config.yaml
head_dim: 64
positions: "rope"
bias: "none"
init_std_o: 0.00707
lr: 0.00531
beta1: 0.95
beta2: 0.95
final_lr_fraction: 0.05
doc_mask: true
steps: 7464
Each number is 200 + 40 x the weight over its row's rms, rounded and kept within 0 to 999. Layers, rows and columns count from 0. The size before them is the row's rms in percent of the matrix's.

# down: layer 5 MLP down (transposed), 704x256, rms 0.233, rows 127-143, columns 64-127
# gate: layer 5 MLP gate, 704x256, rms 0.227, rows 128-143, columns 64-127
# up: layer 5 MLP up, 704x256, rms 0.243, rows 128-143, columns 64-127
down127,100,172,204,144,228,187,253,207,222,167,215,236,256,212,167,181,194,215,246,198,209,202,230,175,263,237,226,213,202,196,224,244,174,265,254,171,252,237,165,210,201,198,157,273,249,205,259,154,139,135,213,203,250,263,169,201,182,194,185,137,222,201,203,190,219
gate128,097,157,149,260,149,187,207,170,264,228,192,230,201,203,245,202,225,133,273,224,244,121,211,245,141,197,195,201,214,183,144,238,258,178,164,252,217,231,244,220,185,224,211,219,171,221,218,178,189,211,214,143,130,269,177,223,234,162,221,210,247,222,139,168,138
up128,093,151,270,135,204,153,226,293,132,181,205,159,146,170,128,171,182,234,176,179,246,177,181,247,143,169,190,265,196,196,169,155,229,157,226,160,218,180,206,220,178,207,255,237,200,171,184,189,158,240,211,215,217,208,271,191,188,188,177,213,150,154,228,186,187
down128,093,250,260,261,176,247,207,226,185,169,188,239,271,262,159,175,164,164,209,166,134,165,163,192,213,157,217,188,280,239,192,220,195,143,173,195,316,209,211,94,151,211,141,225,165,146,186,111,267,176,198,268,213,163,237,150,170,196,125,189,142,201,190,121,207
gate129,100,277,174,185,133,175,244,216,215,233,255,224,145,252,197,207,248,186,199,193,249,177,182,279,241,141,188,206,183,188,255,257,141,294,171,188,216,205,212,136,177,216,249,197,229,203,195,214,181,168,202,150,213,233,204,161,243,234,234,95,195,244,185,282,199
up129,104,198,220,207,210,300,223,148,206,191,230,228,185,230,163,281,180,237,183,220,172,270,154,226,147,164,221,195,255,258,202,210,207,225,215,197,180,169,236,228,92,189,235,248,152,199,234,225,125,205,223,314,140,191,212,188,187,161,189,228,197,200,183,256,234
down129,108,162,191,246,204,183,231,213,192,197,196,267,216,226,222,145,128,196,197,156,198,273,132,98,144,217,167,170,257,224,197,203,191,129,139,226,332,218,192,253,121,145,158,169,179,159,285,258,192,201,149,223,246,231,189,230,234,193,254,172,209,197,141,279,253
gate130,104,209,135,229,189,235,166,213,237,206,72,162,174,226,205,131,188,144,153,240,245,201,214,217,146,198,286,231,221,216,193,262,275,236,172,198,259,228,213,183,149,197,209,208,276,182,247,151,235,178,114,197,191,209,188,250,143,183,186,157,208,101,298,202,187
up130,102,149,208,188,220,166,187,267,286,195,210,219,218,243,195,197,191,144,204,140,189,195,290,265,212,228,189,246,182,231,198,137,245,155,168,201,238,217,170,161,147,201,217,197,161,128,227,118,286,221,142,132,231,239,141,196,158,257,232,221,269,191,216,200,207
down130,105,233,174,245,164,218,201,205,222,258,265,162,132,171,271,206,165,169,157,200,266,213,151,199,204,164,211,100,152,203,239,163,188,175,180,130,170,195,116,235,277,173,218,201,239,220,204,215,247,218,221,218,315,206,210,258,190,195,155,212,198,243,186,115,239
gate131,105,206,212,214,224,195,237,232,170,175,163,191,131,247,215,209,269,175,190,155,169,157,155,259,230,258,233,263,225,195,229,199,154,221,173,205,250,198,208,172,191,189,211,195,178,157,288,112,246,178,252,216,162,252,178,246,246,148,128,196,193,175,174,168,101
up131,109,169,191,168,212,219,119,209,211,226,247,174,217,122,196,204,182,121,173,225,256,116,200,221,182,188,152,213,203,211,212,182,148,217,202,177,179,182,155,174,216,179,173,143,188,167,255,186,173,199,173,190,146,212,156,163,225,247,265,233,225,218,173,186,170
down131,102,181,207,244,167,237,167,199,168,196,196,205,258,198,188,224,154,173,220,236,275,194,249,176,161,201,161,175,203,239,245,248,279,182,208,218,191,127,170,219,203,250,135,128,174,230,257,192,229,174,149,160,168,174,166,291,269,154,124,153,167,165,241,154,244
gate132,104,256,165,226,212,188,167,197,297,192,225,160,158,172,208,152,150,281,200,221,251,201,241,157,166,204,157,228,165,173,261,226,164,215,209,241,178,203,231,178,182,188,216,217,149,230,186,222,171,171,200,189,203,197,160,185,141,274,217,233,153,241,127,177,215
up132,102,194,143,135,246,209,198,212,229,202,169,254,131,201,267,194,176,227,174,213,206,158,157,205,188,224,186,150,168,259,202,233,186,150,198,223,236,215,227,184,171,202,195,225,231,239,169,218,216,158,229,185,104,187,207,234,165,221,206,227,195,248,185,222,175
down132,107,273,109,201,216,258,169,218,168,224,188,168,215,216,226,199,167,205,235,257,246,87,225,208,185,191,251,170,186,216,178,236,217,173,198,184,161,171,237,198,159,222,186,201,167,299,170,249,139,224,188,280,222,122,170,228,223,185,120,208,171,189,246,222,136
gate133,106,184,142,272,219,189,204,181,257,204,199,190,213,144,174,164,185,151,229,133,216,170,169,143,127,199,206,238,303,148,166,227,167,207,192,253,273,160,223,187,188,257,267,261,157,228,256,207,219,193,250,204,146,173,221,231,190,164,215,206,188,215,219,209,130
up133,105,140,206,231,231,130,225,197,266,205,238,180,263,182,239,202,205,143,185,144,189,274,125,166,180,159,122,270,203,227,209,166,229,243,278,208,183,190,214,152,169,140,238,177,267,230,178,220,240,157,203,244,267,260,204,144,198,198,176,209,212,200,194,153,231
down133,100,71,155,209,204,214,219,153,200,157,151,191,189,183,203,141,174,174,120,190,247,232,180,278,193,186,166,147,219,223,299,145,274,226,222,198,164,161,156,251,169,191,283,170,154,189,259,150,211,264,214,171,199,140,195,215,284,221,176,186,161,243,218,225,253
gate134,103,222,183,155,250,249,147,273,152,226,196,177,200,219,192,191,142,171,200,276,236,249,222,187,177,183,224,196,203,208,215,197,129,156,141,249,185,167,193,98,206,192,251,134,145,199,132,264,145,219,232,197,172,246,114,190,194,193,140,225,228,212,242,180,132
up134,096,237,258,163,276,200,122,227,228,115,176,213,338,119,216,233,174,249,254,104,178,96,187,155,193,173,158,235,168,159,225,219,220,141,194,192,133,182,231,287,154,195,169,166,150,151,201,178,157,242,248,167,205,202,261,154,219,229,237,276,192,226,239,135,203
down134,096,222,144,218,231,206,166,220,276,185,170,186,166,158,155,197,201,152,238,184,250,236,250,167,210,231,240,184,177,228,252,240,197,142,213,141,192,200,163,206,156,209,164,157,206,185,147,233,254,163,219,178,150,139,161,198,128,258,189,305,236,248,205,201,195
gate135,095,194,205,245,240,242,181,206,207,219,201,231,234,226,195,289,201,178,130,284,258,219,183,142,154,204,228,164,198,212,160,188,220,167,182,195,187,221,215,136,224,187,286,202,299,259,203,207,253,205,192,159,269,215,148,118,237,184,246,202,213,181,165,233,200
up135,092,227,197,189,177,237,236,214,254,142,140,259,270,248,179,185,143,266,142,153,274,242,236,197,172,256,168,157,150,193,210,191,257,250,161,249,194,225,218,193,226,214,232,213,170,174,167,187,213,148,217,183,242,164,195,228,169,217,201,133,151,147,172,166,244
down135,097,159,115,157,178,142,196,245,282,232,191,180,156,155,249,208,114,218,167,216,135,165,227,218,220,214,188,196,224,169,173,241,270,210,180,204,220,331,272,229,157,257,173,165,231,189,203,237,200,192,177,258,219,129,162,173,189,139,168,236,162,211,169,78,290
gate136,100,240,150,189,216,198,231,250,211,218,164,84,188,179,227,168,242,202,175,196,189,176,102,114,185,169,236,159,184,178,272,171,177,184,169,237,141,228,156,204,231,270,199,206,190,209,153,149,194,180,211,173,212,130,201,227,194,102,244,196,226,200,236,174,236
up136,100,208,244,191,231,262,137,173,236,242,139,211,190,238,136,184,201,117,216,212,214,219,253,223,171,258,280,209,177,206,239,184,218,219,203,162,155,172,259,160,216,210,182,104,204,165,214,238,216,232,181,217,231,192,232,225,162,157,206,188,181,241,219,181,179
down136,104,223,165,137,192,217,152,143,224,202,185,191,159,281,198,250,167,139,218,257,232,213,222,306,184,181,211,214,183,202,244,311,257,264,142,148,167,241,261,232,249,201,145,172,200,196,223,338,167,239,158,213,168,231,181,211,202,173,177,292,178,244,181,225,242
gate137,098,186,195,165,167,200,202,174,244,248,176,258,189,179,220,226,217,171,244,164,259,187,189,226,197,195,195,161,200,160,251,229,183,238,239,200,121,197,244,172,148,161,206,148,166,174,258,257,233,255,212,207,192,182,199,129,187,252,278,228,199,214,190,178,147
up137,105,156,159,122,167,180,239,217,280,220,172,226,175,246,178,232,234,151,218,174,263,160,145,205,210,130,218,148,227,196,214,156,279,177,176,255,260,148,202,222,163,237,184,184,151,161,212,118,260,180,118,212,199,271,210,284,138,181,212,191,239,213,207,235,220
down137,093,94,131,160,249,117,173,226,195,235,194,193,171,222,208,151,138,178,183,147,219,230,193,187,210,258,205,173,190,203,223,183,216,152,217,202,260,111,181,147,196,184,127,218,213,221,198,156,263,214,177,218,119,217,154,181,186,219,172,226,199,212,219,153,133
gate138,094,195,202,128,185,214,164,257,160,157,209,252,153,213,184,169,190,181,216,167,208,200,198,187,236,200,175,278,149,264,178,210,185,172,223,230,216,205,248,186,222,161,165,99,192,205,152,186,146,130,274,219,268,139,143,172,213,194,174,207,175,168,159,208,169
up138,098,204,105,213,204,243,229,211,274,282,182,248,210,149,202,156,118,164,252,245,203,241,280,169,143,157,308,211,240,120,230,208,189,131,158,254,214,232,231,224,224,205,234,192,219,243,198,157,151,236,254,178,215,133,181,238,229,176,208,173,127,133,179,207,218
down138,101,177,217,191,135,186,186,214,205,169,219,144,255,220,215,247,220,176,220,263,172,134,155,162,211,192,169,131,223,169,165,266,163,218,161,228,159,210,95,223,235,172,181,249,207,196,95,190,212,170,134,227,142,265,178,171,212,215,126,229,173,189,250,210,219
gate139,097,206,199,254,105,176,195,190,174,258,225,160,138,204,207,262,141,144,199,240,187,158,197,184,155,256,210,207,244,161,269,194,197,148,184,254,250,142,166,254,190,143,238,141,214,156,246,186,268,211,157,228,152,243,237,230,171,240,125,134,206,273,140,164,223
up139,093,124,154,178,173,218,242,168,196,195,252,177,250,230,240,218,165,179,219,239,223,199,252,215,253,190,169,171,185,247,149,154,199,178,161,292,189,190,158,260,164,256,250,171,173,252,263,212,258,241,179,158,169,214,248,166,250,204,249,116,202,157,244,159,186
down139,099,191,219,171,205,182,218,144,278,182,136,277,227,185,221,246,170,183,142,188,156,195,234,223,153,223,221,160,212,176,165,201,192,125,148,224,200,87,236,234,216,186,239,217,294,229,196,143,95,147,163,95,141,130,110,273,230,204,228,182,161,237,176,300,228
gate140,091,183,102,231,246,175,197,202,165,158,157,167,141,153,217,244,215,254,165,234,211,205,191,168,114,199,211,187,195,159,207,197,179,225,137,175,178,166,115,182,222,157,240,238,208,213,246,146,254,178,153,194,155,236,196,298,223,176,200,243,209,166,168,251,191
up140,090,136,159,253,193,230,263,194,291,165,221,195,155,188,180,198,206,238,257,308,171,238,176,208,190,197,227,225,179,120,153,198,230,228,221,142,248,239,177,210,156,209,206,145,230,170,262,206,236,265,146,262,215,207,114,241,181,266,182,210,149,186,146,95,170
down140,095,236,161,266,231,247,172,252,109,203,243,168,166,204,200,221,286,255,163,237,186,161,247,168,150,201,250,257,213,172,184,226,231,180,113,134,165,162,190,195,145,161,244,232,197,192,223,188,215,133,211,238,212,246,279,218,164,212,214,208,154,224,193,145,160
gate141,094,268,183,184,160,204,139,238,259,188,214,220,189,316,224,195,236,204,182,212,174,192,206,222,207,175,256,141,212,124,179,217,198,145,295,233,228,104,212,210,225,140,210,277,211,214,164,243,121,305,193,180,186,205,206,186,190,205,67,224,193,207,248,168,226
up141,097,221,203,158,151,206,158,193,215,196,141,192,260,250,201,206,242,199,209,258,208,149,108,240,207,172,218,173,206,181,297,243,234,182,253,221,259,277,209,268,146,176,251,238,181,251,174,249,231,204,128,246,134,148,118,165,251,214,257,95,194,225,147,241,227
down141,103,243,252,201,201,200,176,146,116,134,236,218,155,122,203,165,260,195,154,142,252,209,279,201,148,213,190,229,201,181,212,190,175,217,146,240,198,176,133,236,228,193,173,237,232,112,167,249,132,175,148,151,136,217,186,222,145,202,188,189,132,162,188,217,277
gate142,101,111,164,200,161,192,171,218,191,167,157,154,197,196,215,230,211,240,136,258,260,240,226,216,199,231,182,217,185,186,254,222,218,135,167,144,206,169,156,202,235,157,166,231,142,213,221,150,220,259,151,130,221,191,159,153,248,201,184,209,272,147,151,295,154
up142,099,261,208,179,279,193,201,140,285,254,179,170,211,146,240,196,236,127,91,170,218,194,257,217,157,186,206,180,192,230,223,192,167,252,222,273,193,263,230,223,145,243,213,209,208,194,148,223,170,131,243,286,141,240,197,230,205,252,195,243,185,194,175,148,176
down142,101,252,175,271,208,165,157,163,255,248,220,248,131,244,191,117,200,204,122,260,276,187,124,149,185,164,183,241,115,182,215,203,200,202,263,191,261,184,243,139,143,146,197,237,220,198,203,136,137,236,235,259,233,147,216,209,205,183,169,215,204,183,190,158,216
gate143,103,190,179,192,197,211,134,175,188,154,174,168,254,258,219,213,207,252,260,108,202,238,212,155,223,252,243,212,211,177,229,159,229,121,249,253,170,179,246,221,196,226,225,216,254,175,223,185,216,206,177,112,228,204,219,187,165,233,189,242,271,154,149,190,167
up143,102,229,216,191,150,218,239,153,177,183,204,167,127,118,160,236,203,240,186,151,196,188,205,163,272,176,224,257,247,204,130,255,245,191,211,258,198,141,209,210,276,240,160,203,256,219,232,225,256,169,150,147,189,195,234,229,266,185,170,239,107,227,183,272,214
down143,101,146,226,219,257,236,173,193,145,248,169,136,177,177,201,204,219,162,204,175,166,288,169,191,173,160,140,258,210,146,199,230,176,149,205,171,179,276,179,204,151,226,231,159,159,171,163,213,198,210,194,192,210,145,240,214,229,235,150,172,171,176,245,199,202